Each number is 128 + 24 x the weight over the matrix's rms, rounded and kept within 0 to 255. Layers, rows and columns count from 0. Numbers have three digits each.

# layer 5 MLP down (transposed), 256x64, rms 0.129, rows 47-153, columns 0-63
122098102139118165152137125108132140130111139133131120093143134090149095121094146144126108110108149121098107170135112147134136162137125098148121110133119120119145138102136195126086157157150145
116102203183145130110167126118142096159132142091154095129134117119151107149094118162129120170126128134130099107160131174099133099159089136126130098148132081123098125133139138098115143104117145
119108109123100148111112094137144144169112113161184173141097146119157137112121141130114100155146092107148166153111158144146148157123106136085133148138137116127117117133140105120088138100094098
154099127123170143127132155092111135102086141102142110127147095111156121102148190111150135100101127126130163128109121133125146175113148156131126163097119118169128165139145066136111131106111117
162107099119130150135137129145140080111152122128102136112064118142165135131132117125159135149147116139114110123132128103112158152131138141117083120143135141133128086127114090119159143160112147
084070118138111141096142138118119132178136147145161103118141128111117129135138119151131119123085132134092144121145151109145099122104119141148130114099140163130137134110131156140117138134156117
098155165124134122165134120109108128115135129112105110092083133088114151159143156140119133092090112163142165165115120155120144113133089131166107128115156117114079087181116096130152117152165165
183138157113137140088140132131166098088112103116133132161162099121140134125158130134170135114123115147149151127128137109121133126122106104101123147127127142122124101149120156130077113106122132
122124128099163175188133098154160140125137127131106163120106143124155099132090117107102109129173106137142107116106098128144150139129142149095111141136139109124081097147163142125135151101142105
128141167139119123166113080126120136121153099147125114121137122136090110107144130078120154116123144120102100099104153146138109154136135146130132113094130122125132129155145106134169126134149157
147128148180106140145110100177125122126110139122134124126169120098102144110137118077197102095106107153138130110109135132138149140157096116139083110141121166104145114125125136067117162123146173
060087133126176155095129098140143139097148098120121145127146151167106150115132178068110125164103127119108141132098132188145133090117103108093136156106106124166148135170154155076176135107133153
149125132084127142122131111157140118079107106158142105162138115147103155143151089116126143167147090113120121123078137137164126131083103098105126192114111146115145121148173085158144165139157117
152131174110095189141151163094094165138178153130148120166111115147099118111123093142115135074129167105147102120130122105172107060162113091147130137130138120163083141062075115118172154146123121
116114115117124130115121108086101123170160135189123136147096138106127122140110132113114139116098100137151147127170135106131083165119110106145167106125145173120149124147106126116110116116133183
145128130132131125183127148090152093113119101102130120109130127116154114148161168115107106145145132114108115168145149132160115118109120136115093130121128127156148127129151135152113123104154104
174136173147100101105114142126145128136134113111128101128128104126132084105093137127119166141120143125138140172156135108138136121109148124126161131148141086135090150125093164143091141114110119
167144130136082103118092098101128146146167144142124113144096155078133140113125129140108103135147127138100152148140192098128128085150154128132090144097126106119091118139146141171144133127130117
115102094159117150086093144117120152143172090129197116062157133083155118127119127165142099090129121133105103177118121116111182121157139126164100135112138158094113175116121142091095142174126165
124098124151128160131105079123133180134148150123152133107082120125120120129135168086185124077141096160170116131145143134120138117107099144106123132086143146143139107166108137163143080139128115
142145136115154166119150100146091141081153139078138107117129125118173128110125150120115143168111076103140125132118132124153128118114105129116112143124119101138118177135107147134119136130131146
091135143117126157150124163090129171146102144114139090129088157085104118104120114138092136111168095121098141115140142122139134125170136123166187130126080095121134107159143126157130100170152137
142126098145154112106133162128143145118142150157149155100107098107156102087166161101129135134118102148074105106163198150145124137124136119086127106145095116117114116132101135072121127135179158
133118130109101107111123082174147125126151129099120152129115117141137150098110113142149148166124151120150109115167130179143127101108145136143130151137107098127064152114163095141102111145128112
150145160113102114163170165126100096134088084193143129125142146109131087130154123131090117158074154114147166140118125122114170145122150113062154105125133125110159166094110088122105129160149142
090107101162143110173137141132133146106137136149144117158122147130101112172102101137087100135145125068158133117145095099144149109124144135151162148091163117092128107122133122131138118141119129
132142156109150142128155110150127170129116114117122092112108165132091091114135155131115128121107120092135111138127121116113113144156117128102167159077148136147138125166137145156108124125145113
141106130096120081116140136158134132105115138138091128132121118147143140136097139108130145170152145110122142137118133164146140179075103137140124137139165096128093072126136133123136077127113158
121120126134104124170144148119150141123126133154110157118131134121123133120113099086143150118126137125104090101135136158156132132098129130141170095098152145127164101113149126086136126146116122
167156098116109133112066135098205162099104133121168142166171150117097150148119121143115118060145142124108125160117111163110150160135116136132126133084116124122131110158124080131128135126113115
138151157157117110122094136161095094129100104108128153123169119121154152132130158124139115073114140179129192118102147133145120143158166066130087118096135129109125115133171130049102118129145144
127069081127109128161134087121129134115134103081131151177125129112112146134152054162091117104139149097155101141125111083118124100184202055164119172093141156100179178121142160098136152162161160
129127135141159121107141087139134134098112129103118131135133139142137116157123149108113098114132110119123111117151186121158131092111106129140134142113122137112171160145098114192119135108113119
128136134123053088107134138123070100115102124088145185110163154121067150175138145118187160121190079168147132101107074139118112145156164123079163121234165097147167138119127131090113074148088153
144129097060128143182106143122118115098147109096133149142135126129150140108157158096146121140082080137160124129119096124130095111137140106109083127144180160129118128157115130148150140140151121
156129132086104171112164137152157146088131090135122134167145107134120141125134160143114084138133099172093114134114134127137101106089164125116130155097154173101102115127156127084117161141126124
104151123152169167156122137138094106108167163120131143146171136150098150109115123083126101134111143123175150114076103097124064107146134096129194143160041111108147133155065142113142150161114100
140119138148129140091096123106143155129118117139118101151120120109132131092129127122124127111133120105089146142182146130117133139140111135152175096112146140148137133111123117156108125096169104
176141110112126114110141155120116143151143107140141120169145088129139116096107133114141128144146078220113107126101124118098123113147123153078108101125161141149118125093136124116160115155160094
104147124160116136177126106130120138146150138137107121091116107124117121120114159126108103119062126095145092135109144138119116117169141132106184138143108143123156155167084112139113129143137174
116162135120150081140144151130146136102140144169094164070081121074127090072154128127095110114148142162089184111149112146139164139111161124131156107140176122111131113125118160138131112129113118
152132149144152120133142148080127114123162069174139101166126112089092095141125148137056100136152104141132138145141095135125151131115136109136170131147124090146187188172117108091089114139113127
101174104113114132130095141125140160134126138071129116122092159094154124114127137091088140167122142182128127152133108135156171147119110108127097140118139128119107153130095155110128148119151107
094121103152103079154109151110125171101135112106103116125124155156129135121105154129113113157155129178151160118129084135140123079136104182098180112117137149127116087135095129141112157137120154
186142112133106087158150141135132112103110103127114094167083143128165115121143147143103167123143111151140115142142105129108127120148158144138121129099139137090146124094147103119126133122119117
148137151125145141090130166143120120150134121124122112116166116078090116151108097098144146148128110140109088142088160124109170113140149133141135122123096173117135096139162148075146154137125117
129094133108179144130120119093158117156134123131134134111151149129156125135089126092115129104106121127134163133144142141120157116114149109145130113108084135117165127135100100111165154112174119
115107168078148127159096079125135199107106106173088147160144106137142128182132133123154188109140141109090103119117120094137115168086140120109166132110110119115127132114136102103167118138139136
147173156127128098158133099093163170132136115142137131119112133129150122139122133128097142125087137092143116130120125165175151102143135133132138135137088089127132147120091096165073121113116131
143139132120056101098128135135062092132105145096129183111159140140070151177153157125184146104182087159138136106124084115117094151160153112073178125213149108156155127110127134097131066145107145
117097134149149150129091129116096110179095106133096136176155136099128112138129160097088130112125149088191092136106085130163131191108154123140121082137147140157125122148112112165106179137119089
142132119138146133194139116099095116138094132146100091140168109133146169112153129126142120156162101101151125104128158134123149123149136155100132087106069111131135104112140095145128103125132139
116141096138135137157123132137124112150122108121144126127140106122130100134173078098172108076156168099158129142121116125111128136125153085127154107143139112091146170139161165118113123148127089
104134145133139129138151149138140156115137156137103116134135127148150089113082135107124117146121118122117148123118115116170190149116139145125090126111110112115115102139139126098131092101155149
146146086102154147129152134176128130119101072138060143137125109127125114138160106124076138118150096144102132140133131149172158119095184098121107145105145155140114131137148095095160132113146126
134107141112121172168155097145131126090135119136121118125166143124134079102112124131118099145112174119114178135121125125104104157140162135143173144125092114113120146099114133084123146108126141
119136153105124106085139139148115110137146171147111113093126124112137123132102085153124116168146132137145149138119145137098138143100136113144152159090141145132065104122129114148145136129114128
119133152101120162115103133138157097156161113100158117139133161125112080140133082119144147095096173164134096149165116106102145169104133086148094108137175164110171165121126159081105130084103141
160139129118132129137128141117151139184085150132135133155086115108108133160143127129115125135115127129158131146123181112167129115096131099123105099115140156094073122129117106127137132076118165
148078137149160163128108158121082152108149089118157117097193095163152139095118148114189108069120113160134086120152096142107141098156143081115168073119102110104164128117144172135126124176138121
097152149123117169159125112102100135163094097193159137141126150147120131151112149113080097138152118150093118134134110149137128103087122102116138162110129105152153160144124155098129104103130108
145136137096108115154115145143124161143135150171108096104142085126123119142133137110107171156135105117100117117123169116161125116134106117151130127158141153095135094115107143145079118079128167
133091109187177144091126128150130133140123114097122133154116110121134114166099134153159140145117137112140117124147126130113078076123109141140123130104113094175122115132108176149100167157111109
083098142158105162129087138142068090111135139123148191120152121159051124157160179128120099128168106132122192135129182142109093157129172077055191112224119084124181143109065112090085087144094174
126096159143134126105153115102151138139120134168150133147142096137122133098132111111110103137080114111117131123141137123131125113137154103099147139130111147105105120141145141099220133126130132
092188110139130142068130149121143143127135157114098108121158123104154131145154085154138123178145135091132100112118136163117146113112156134134101101097134108105103144126152162124125160104149134
080078170108158150112120056139105158117135118095105144152095127160147141118114138129104126155120136146118153152094145168142099083097116144139127147135136134157164165139123142139104122128130090
128154115142161118148122102129125131126152142138097151147111115133125115140147103115093111154136098152113101119124110121109145158148146141143133155114142152131127134142096133135145166117079078
110133160129139091098160132159169138123128147138131092123140137135092159159119123106130116148131136121121113107154104175139159180113131116090074116116113139094134121152127129097126147146106123
114136095151128154101146159131079175140107082114106138167141124178119117107109134091103194171109176153135128100148056119120163098091138153073161136143154119131135155062160132111131161103058175
096166110140107132105126087137135131128163150134090140125144114163134088148134116168113111127118132125120096084141123138127125101100159096167109131104187154146169139081125166112123136103150129
146191170126093129129143161106108121123119121142163158178142103176105119107082071156127128110135126124133101161134133132150124122135131135156128128109115119140108124126112096151099101086144123
110134156107161105106117127102107109135104149090109106165145130159106178138058172150154126132171123164164111121195117133118116081134079118067172089181083087192147188133121102158127117132104103
112110138128136120130123134153122152135110152118129138135113099110129113134133140150113083131120141128134128136141157129113127143111126127109137176135121146117120142119110130141123099122134115
109116113130132170126132140135159148153101132099115112159107122118125150130117096125131124118136142112125133153107109144097099159111127130123127148095114136145127121161127138170107099171120119
116172163151162166147145135125062120112139132119132122100139146110129129095158114110109081097119102140110137147128145134128097098141128103150132139125079103144104178171108135157156119150134120
092137120139150142106117126087173105125128120127140128157110093117138144128147126142132108168135098137145125121121139140108116131108084119107126174128131135117128147147107163126120181077134147
145151138077127173112160116122097117120087149115108121114133116146144118139136138108113158145077144095135164179097171158129090108121087086110100145158099134161126184163144127085109133121118150
119144130139155109124133156119189108163148078177111106120139147114152118124192129122084132121099159152156139137122123114125108130125134122126133153061140092068161162153121088101115135128101140
129136104136131086092102112116157133124116104147117128153106107116154152135138101134137158141140119133109128149152106138130146123122123116149127112140156131078113153100159134176125127150091160
098146123150165117105134148102115103160110177081112126148149124102115125148126101136132124125144117113146118126103093155131129130143120121159167110073149123158170138134130121115168117149150082
114123121163087094163143143129119156178137142170125135111109119105115123163100100122129140102133189093096131102141125103124110158162133125159135098133151095159167101090125158132102145091152104
107148128147153142145125038134161086084084106103167106101127127117124137171130109138149098142123150149111128145138144135139152141119124065145104125135156141129129195170119098137091129058142165
125130107156154120161148112103140171140156136160134122106095105159115115158136102118123136101132155120142116131128122094092147121095123133104163139149169144172104091125097142109121106109101155
089146148145165128144129063147086130093088123083110122081109144107140191129123127157110164163163131107156115135074120149115136111096139086181145152066143131119158141135139124121152137151145148
133155108136190144154148141116159117139116124088128121111101107147155135099115201112117092126112151115144123126120104083148131152110121161128175099111128097145113146108110150113160124144130121
123130130200151109109117101127119124109117120086143118157130103093098116129093073162139151117080119141160113149128107154107110149119124164149121166088189109098142101163141155171161151132101143
105164089187111148129070061082161096127135145128140140105129120143130144146143137141121124119110087173115141112156134120118111188126114145118137187125173111102163104138085144100150089181098144
068083081169125116191119116109070103138160072183152137135154174167085169128174124131120130138136118093147174083096138141089101161115142099080192174138066117193128119166133063150134071135121141
191137133123119102098107219131090096145083098140140183094080197103127119171143171111093152140124090151108152110120124204084163146097133090080134189114173111075209197148143114058088109128078124
147114156128134109156136150162138132141123107100106164167104118129151125094135127119118110158122139120111137124119091119131111157111155161133117164092098136121112139106158068134120119148098149
148128139171119108128106132122121133140133078140111094136145153135083088127108096092124128122176151160140092114107128118118170139124137192108196120094125114142110104104128142149158121121150122
052100122110088115117164142109122117130154131141082127166114158107117128147088125135136149127176089143160131158130172119150133093158096103111148124102141110104114122153127121172140171100158144
140149152139141148104100081081127142117167129126120124122121125116118122115132151102098131144136148183141128113143118133121145117144113155151085119153103147120130126126158159136102126137133104
201109136103112142131113084143124144124122155120138109131152145150109101115140099117111102129105114134153107135147147123118120148139130106144145135126110126091137132146125149077137132136151141
082112140143122122157064129150161103100092137093152128153121135105163162137134113118155140103133130114139148161143091120152107154156063144136125092120141133098105154109067142119172172114127166
153102095122148098110123123146099122161127154144125161110120139088168110147158110140172132143116149097115137135117150099102126085109165161128095086121167157106136110135122136144119135143134101
108147150132152090146144129139104130126114120129121157105115082126141144137130119107092121128130150141093104140110154170158149126126112129117114135148120114113120150140151133116158137086138160
158094107107123140122108138128154154146118147152124105130124103125109131136135131128125135118097138120101158175139124126172118123143134140148117104126088132116124135099136113122132150120155103
121145137081124162121087114119118155151125141188117112118091137095111153165127150162109110131110149139114131146150121144145161141119105150120063114086153143134193143159100139091120107119118109
068142143123115136108112100152147122075174132079134108165130169123113117106089118076109086120161175150124137132157092166120126149127107118183109105157094159089122166144176152119120146137101149
116074129131153099160120112137103122116145074112140107108104133133153130122104135123130134117162164135129156173123146106157146125164071148170111106126110139137129115161152112133096123120149147
115117137104129135184117131161158136146132103144123114095166148163131155112111085132111124124093130132114084141123174162117114129156171101130132096140096112145114090140135106113101094141173143
137123162096143149154133129104150140102105118126137111152168124109086098118119130129107159142150115132112145097133150132081139166136111162145154140109180122084111082108190143154081095100159134
129152104109143128125119098156125164107152166118119107094144131122117092125150110124136139148140173134127104176177096102131138072137124121162172118137105102126135155130138187125126105116079112
143145094124134125146084139132161135157113133185111118124133147148145138114156140127122081103102146148117142074119124126120123126113141109126119131125094116132144158132131119102118147120142141
153119149124119149147141119119113094129110148133120098092108115108146130136130105204102124134076124141124145109156151107141130150134120101126134096135168130064169142139132103134134140182133132
# layer 5 MLP up, 256x64, rms 0.14, rows 48-154, columns 0-63
157173116076090126138114109133132122132134141089142133128147101109159141161132125119147154137117162105149126177129125106104075142154115136088166110165159104139161120139123130099069129094105094
073142192114088095101127129152089121129146156096109137095102148131122111172144160101162118141125146096116109120135132121122159117184112140104119139129130100086111105121152133119130147154152162
112154151082121143173131129136117105109116136149110149095172114134072123192116150131138154108152147087165105110103130168100107079144107137097174084165138101116157117111133117137119106129147120
098141106091104126136116144131126107124129099110144143157167151143102117144133153157109118105117148109133168103120094138127113106136116136140181152136135100149128170118124112129091122122165107
148132132107144087131110093144136120159113109117129168127099124123118116165131112119145167136175118106164131102141090163133123077135137077146129098161160110145151087118161109112099104139127112
106174170116098071087143140095080102127170095117147135138161126136113122128119145130121084100115132149171111120124089113149120143115167082148109105158152095097138152101132117166181143160147164
103133113111133085123146139119111129134131141089175145146126132103095166188125142119120140129125089127100102155100143101125124149111149144145128174148154120169101111107150095119172130136105138
137109156130118111072140127086121113112112125086107170148169146120109120114162142141117110128117143124113135146119084192056138113154129145136173128133116110152199129173063132124115142144093154
103108139137113098112142181104071138132115162135153123141102117148137178155122137179111118101114117127160108138121139111134095168098154119143131151167165131089105131159090087127126125123129164
162134131098133102147099099095106127089112151120122178108130117147117129133121134161135134117126116121144163127117134176122077099146183153129135107152120105128193178086100097121122129165122124
108108172091075137133120134058127128096156157141110109126130161131116168181130161162152142129146105099144104155120109143098134100117106112085160102154104073129128162138094146109156164090130167
126146106133101152117088170109119124152109098107127115154120160143140129132148142136162149099118145157156109138158109113129077109118157118130143152147153152126136089091081175078164082181105103
127123150103124105040111167148115124156108147091132117114164142106085125144141144198141128103151144106116110077142104118097069137198157160134106094166172107169131135150128114076146114128094134
086092154153101136117104157176099103105123164095142119112131118158136137127164126111120150128146129123129104118116154156144150107136133125127129135172123128150103118085146148119139100147128116
125143105109082098111164108151133136130165149130169149120110162172096164128158115105129112121162079097136133107123126142093156118124162123121122114116143107125117138149138102136090127128071153
103155120095127104119144126125098127133117098125137171106105137125144137178153196110140115152133109133169132126128155136154059138127118143161111131107137087087131112118147163140152112141150122
138158093121077149152133150158143130107071146146132131127122117112127131173158112122118179119126095129125110150156137180103124129104102135112160085140112101154144183104110126068126104163088144
083098149109090043115135135123122123115127115099113120128143137133120150165160148144165156101129123176101102132107063102166089117121136184120119139123147113158161174138096143134139142148144115
126155146125105089116086102183093080122092125126101139121179131152145109165174125124139119145176130105113111136103116122151109106166163129125189123138131062141127128162120091117128121120116161
136096122130103099143130179111100109157122102138162182140137139107112104128102142129130135107178127127164090154086139106133147093144150106116146134137128106122134115114151126149173133100132164
153107152133145136090112126114117149101150149137120134084177159131115100148101178141145125103125157109120144158082125135090106096164137137096127137168097125138136163133108132129128121113125178
085149139145121097158118149146123064116068099113140129116165156122140173186129117131173150150115127113124150135124119112097126107139078119099153102149189128125122152109140079133134144168098117
137106115154118134155097159079118088119109144118162119083169187078129121133117179094102166156136123168113131155118126115095124082143171101112157110123133132123146144110094140150140134123126147
142098134160101136132101167162139146121122184134131165119193152109140134118129135115148125079147096141117117160125107089137084137172158069134116133135111081144169152167122094107098100104130150
120099075098140132090113111141122131150099104094133152108123155115138128142142123126171112155087147122129132146157133126111120164135131108074093086155153126150142112161120162119143126142113173
143110124143117137126132113138086121184112123114109151129168135148123135140087121112132161139145132164151145129122170083117073145157148088114103130186074152120123133101145118140146108146109120
153115180106126114120122121132114116125115130100179141072153205123121126149125129109133080131129116187131134165164131148128116102149149124114117134121110120128104170099119111110083139099145147
116142142163145118105107094156121098085101095091156148121113154128129145147138157139125115125121144125113186125102137120103103118109127114123142131150116096142127147146114132148106148124124094
180111147168116094143115083143091123136133174131112174086142132128141143108190143157139130157133070125188107105120142138114077145170147084148152082127118129144118123101103086120087132160109129
166181116086106154131145113091107122121118126146109167107168142137065175167161143121139154159121099137139123066100127150106104145146113157101137125132161140129111094110110133124105112112149148
128135149092100145118104167131098139125094152152153117090086119146112121241170156128155137079127100138123104129123108108178096117115122140080117108149200104169127184152103129094084115115127142
113171104152098151095120166157102127121149117124123164148126169103121175128087124121138119155137101138143149113092118121135129121130113163113163099135113132100103134140158111107149130108137140
130123125124104111123148131134135122133129128120129145119144145124118127150132131138155132134151104134141136119116109121111114122146144126125151141143148115151145097106115146100107112130128132
137148154130104149130111130096108071106131165143165143141108117153121157140143158192113088082174143123122131135146107124114133086130145143110159141134114133150162112094070085104100125107122128
119146165164121116067133095134123076141118160111136169113125135124131118145142102133151183129084092100153142128126119168091092101137134121152120136140101117142156156133116082155175110153130106
098085111164109136123161127136086100151137147083144125142128121149117177147147122104195125117095080150194101085128133097139121158139135150142109100153152114176128133145146126112074118149131153
147126114140117142146156122105126120130106098114126164118126116160123129146151115128137124117119137147140089130134127143139138153110122157091127153139136096149100114129146158110130111143064176
096163198151135122156144115078113105133112115108135146114151187165106139118115139109122117103117121101129128122108135128125095113154116113134179137158124099118127176174107187110084089135110096
115115115093130097083163138145128075131140120105159135119154134135136128109154118122140111121201116188125150100151127101110100175134153140147120102125140150135137104135122118110146101153116104
132072108119112099115107088127099130101131145115131116134129155217120137198098124137130136131126112160142117106140104100124111146124130068097147157148122138123146157131146106141146143168124172
122138118117108126153098126155122088094091146112119150113115127132131125152185174135155109165104094146159092140118116189083121132164130154117171147124112155099143151116105144131084066136111115
101116124148112079121128124146099145143115145134147121094125112152133163128183111157146163142153107111112113122118155142076097190099104131160108115163124087152174132151136143126097084146093171
132119138106134104091114097153147069172121170151127145124138132107104123135132135104138131115096107122106108134112161107093116137132140116114148139162130120203151185133112103098147101093148167
117102142106139127109102129156111108136118153138179159111167151109087119128183116160142096096121120150131132113159159155138091130115100096130106151140157108136137132095100145112088131128112149
131115150154103096173128090158119118120140144116143138139124136151121159118175156168121144111125120111139120083161081109167118139097091141123176111127163061128141135131127116124091111104082162
134135170110106124099129196138119111138154125116140102119133160100112127162133116166163124140124155126118099134095103136143131077130143142133130123141149126153101114110138137103106131133106127
117134108152108114133082090160127117110153146116153126090101136109093152143143128098173097123119112152142125134096104193093135159123118144128124113180142102103175188143145152089105163143091137
112081125116112153117125177127097133142104128091099124130134110129098134138107122114135118130141161129119128121119121099116117183125143137122115135155148130133143096134185164160148140157113142
144133120122121122111147123136114116135131133104116145119132132141096154127116143127157125117152111121127133110129116109118113132139140127109120138148152133138133098117136132116122123133131151
142132142087108130118090132180123116128070170124145140108125150166089093130145163130162128109084116153113126111146143115130098082207126116064121161145110142133143125141135122137114126119165144
105097117135117113096094144152141157142131121080163175107116145133126129130137148140124133071111130133154144142121128110122105145128106090137134206123156117135117147163100144116106135130129116
114120120132103076116118113170141125145106152101107111123157149111112125104133175124121198147145108172126132104144117098131109131141103161118149168124169136154138107125109122104144112129087145
162131084149114105145133122128071124146135112097146147115099148158101194142172121174135146112108117145121092097090131113129122109116123131124149152116147109115108100172147133123138111136156132
149156116094122148127149134097102123142129121142172148143138133119120166164098132153145088146111115158133130143083151190070137116118105122113140157181133148122137107120127106083093090161053143
099139158116103122112097103068158143140145119125183129110121132106157123164179138155118116121151128108150093105132142135120146121126144087073137149151159118145163128112109105129089116129096144
104113153140102118143141154120106069112142155151108134114098176136134130135154141158114143165123125124144136137164064120121090090155137106110148137124107167132155122130133176107141124086161102
162144146136124112129099092094126101143114182128131138124126105150126138119148184115158135141123143145142134148124091111119158112150131140101125102178154099162158099112091084086096080097111116
115101146106116131121161129112088120077139077145131116109170159145115092144159127116119168161160121109120129127133100127146099123149117149104129120151121121160100147126167142144133113118148136
164095095177080160115099171143104127095143140116106157084160198098108149134157120113133141115119102181151143136084125132124096109126152107129138110149146112081110143159165153117142113117132153
130132113109136099067139153132130127152153138090104159076134176084138097125169125135139151138129137109153163116155133149118131143148137144139112110165133168112091115138140124099083116135105142
130157124159123079117116138132128144091104143109115170084143149133105161138142132157142118114110139107117131075150119104123111111111133104114118146119137130145132141173124117081127171116154090
149152133107090126155135138115106099151119171147147117123157138152115147117156132104126113114120095143127129137116156138116163144152134094079103127133123155116154140123129081104163078114135190
137157128112111133132110146132110122136140147115116140136156107119079109134142144122156114123130136111119152115130131140123111100131139090085156124165140131131148119116117112144136083137098165
119137135138107088123083124129107132140112144093101129105156108146156113133164142099141151141120081132180151119095133132173128135155172140139146167122144130131109137096091158110147074124123078
114115141102142102171128109123123104114114095142130157154148092146100111106124173067153130101150120195139100116130134144145084142135140107096165159158136111138137136113099169132133085122137158
116144149158133100107152142143110102140118108095163146141101131157131150162170133111129118141165148119151124086156074140155109171107083129083099114163161141095128126141120142063124139137099096
151156171091097128110125136081136149109140129113105130105122150130121118129111149098166107100123159119115164123101111144126133142128128161098168114161116078149110124142148094115154131141155128
134122188133089119145090128108118108136118134107128159126163127121145111114149147164134157094152099155150139115100160095136083084153135151103110176127111089131123138140112138125138121126187132
078150143100074135101137152121093100157123129131161138143165134109110148192123146126168101084104143156122135120102107137090120156110107107092178125117113150147129158096124127119177135122156171
113112117148094152128154154097117090140152129117143151106120126136140134152137135114148130114141123110127104165151117079128077122145164109071108150150135113188134093136155109128083108187137190
117139173132091156129090135135126100128132151110178129105141162155138161154131171115097140152136135105114159119129112135109068096113125106096147123117101119132142126063106127120143137097151135
111099144118141117127112108120078065137114116076125150165141121133113123153139139141141154105172095137149143154121109135081131133177104127087127121160107114139133122135132162128147129129132129
143143118120124136119148122111129105113153123142117121117129150143131152111130130100139172132121112125102141121108102124164129126159136143143132096119141116129128121115123123129135149137116133
170153114097124095125146109113133098128095117108114142139117162114095140140128136141133143127106103133160114115129165128146111158137116152148133099134140154165125099120147163058136123143097127
139133098076114092143103115113121116131132183155112151155162133155108116147097156132155143162132137111189170148119100151134128100099146088094113154136091148154164116107134121117127098108101107
104162129134123148069120132107129127137105161117143139092134147156130090137134138123186146085114129155172117097100115187079106147110075106110109152155131122081154119145140141137114139115155135
161151116123092109060125138120093086107112112118181125122141129099147127121115167148174165076134102174100131111091131129151117118129099125131136191137172129112132131103154121151159100139162149
148152129158122094121122181135130076126079163148147193111192130120075140122184156166134102100142111169153111132119163156062080114147100134107116176116118122114168138135082111101090141120077116
129151099135125109142083110119137095111151161138199124077150137127098137125128123147139102140140112149148151129076128120129090151140114114098123120149106134135135136128105152114101150105125137
131137091160125093103117176146099121160122103117150159128109139101131135166125154147128136141094099141173116118161075075144125168134170106134120107130168112104137128153098081109127111172114130
193117167113121105136096136131124135102121138111161139113138163157079128134162177136125097128103098148196123093122118135141152095138170088090128117142101115105137125148142064142089119156163138
119100111098110095106107116131126138133128125131098139142131166168073128176125133138185148152100075119127114148083136090134058129116125128106132183129203150177115152133159134129139101116132131
110084115105098133113116134071101150109138152132139118097144143161125161138174129150126176129098089161175132101133134147143113170137136119138143101131107090085110175154139167095073122119125151
110147150097134129084129114115098124125166184098169173107174179132130168116172139156158097143126093102097164112107152113120141077144120074131137140140163119122121087168096097072149141150111164
101127115118151070144160142141093134110106111136169134108149091090127136154132119167142169133167106108142072141130152136121157095158133133126147133156115117146163130162120107109072093131109149
103140158152106127108124173126080132181107150105154124101086159152144136148177158116172147143095102109113114091145112149120126114129088077138144170139118153092130102148125114088104112102150157
136140123089067122104133105099120109139151110126167144102139128165113147183122132124142137109117072120136126090176124102145072114143107138137130175140108133122145140142099116120125153140089138
133140123139098150119093150080119128110132070107150161146117123151118187140161136135150118085172141143124123141143120118128133098144122145085144139171149134151148093166107090097105113122071146
160127160127111137084082169147105110119100160112123170132130170133112154109130156138140090154121110119125144138158112153088135151113127124097118135153154158103121167104092147109122141138088109
140166102121112112109117147085125126076151129124107092152123137115110165159127129135160138101137100121102115157122164100161134130144106109120118140156132151143133133113106159138164146114133122
112116160098133148119110132079141112091106118139200153118122139103109184134152151103123135147117113088139138153121084150089117099153140101137134143140137154118182155134109146113077109089110159
172128159121124111116108146135130132112119111088165141094169143133130130123121159090150129106097145136120109115151086168096122106128133154129085170123185106194126145108130154089125109109137108
129123151097105123144121171161094134117087082114160147107141132093143105180119121109206128091140122133113127121115157120144141151120129150103187140115140124130116149127138130131141119123097125
078162161140109112103106160138138130130109107119117139074120156128168124123130126090166133140102140161114126104155124138131150091106131130127115143172149135120115125154112125136139121097125123
096167138171120102092109136084117164112119130101119138131114114135094170111128174125107096154162106142183132095146101157160139137168121156124138148167134127151136122145152133116086087161097089
108123099120106109126114171072113132089103091128167115111125162135106147126107131108146141125133114111168158167084124156120132154153140099127176145121068151140186133142168128131132132106118126
164109098110136139079156128125135115106120133123133130137141155145095104123114142115134122123103139118129151133127121110120124129131194100114179137154162155122114104108107126166109096122109135
113124145180133094115113121148145073125138123109125148125125114140140153130128132138165131140144143130144086097125095114137119132153136133134099173141160101134123103112141125091140118121125137
138113146073085145124109126076132127097119142085167142118142128158101162148113131119159107159108078161138124101108085171083102154151110143120120096113145160122180142105162147132097158161117105
100136185141115103118107162164100064150104154123126119125152099160122162197178136157134146121130068115137117103107137131096104104142117146098127164124114125171122093129134147135153136140110130
144139132133098133065089148104156139115134159127154130123134108122104171127104152148112176127109079162129093088162112099127104163157162151101117150137149127129178111108116134111129115110141125
129148104107127098111140172113111119122080070097169122144141141117114103163117125132126133095128105110129177099099174092105140167115131129103159149154193134123161136082172121134134124165097111
108113118120105077125138129118117141170138153135136133070110155143143168130130157120133140124119119136135152132138127098138155164131134110134105128107140065143175174171098113087144131112097109
197161108116142095129094096154085091084134154114127152117137113098130137119132166108166124141130132166137137101176098109134122112133109135145108144171130168140126191122115120107095096164080155
119134151099117145116149116121113138116157152078157128120134130146110118145117104153123146137096116143114097167144102129132148140137126154142117109157143157165104096126135145107145076146120122
127126126139131123130128124142130145159120131092171168134151132156098120117101151088133111102164124102147110155072141154108128133112130096119125102154086138141103117124139152112140128102162122
121165129088122129110155101154105125151141151104160140086150162097124107132125181131140111171111135172102116112114131139122141131155100126122136116130148118128144135195148150115075140125091124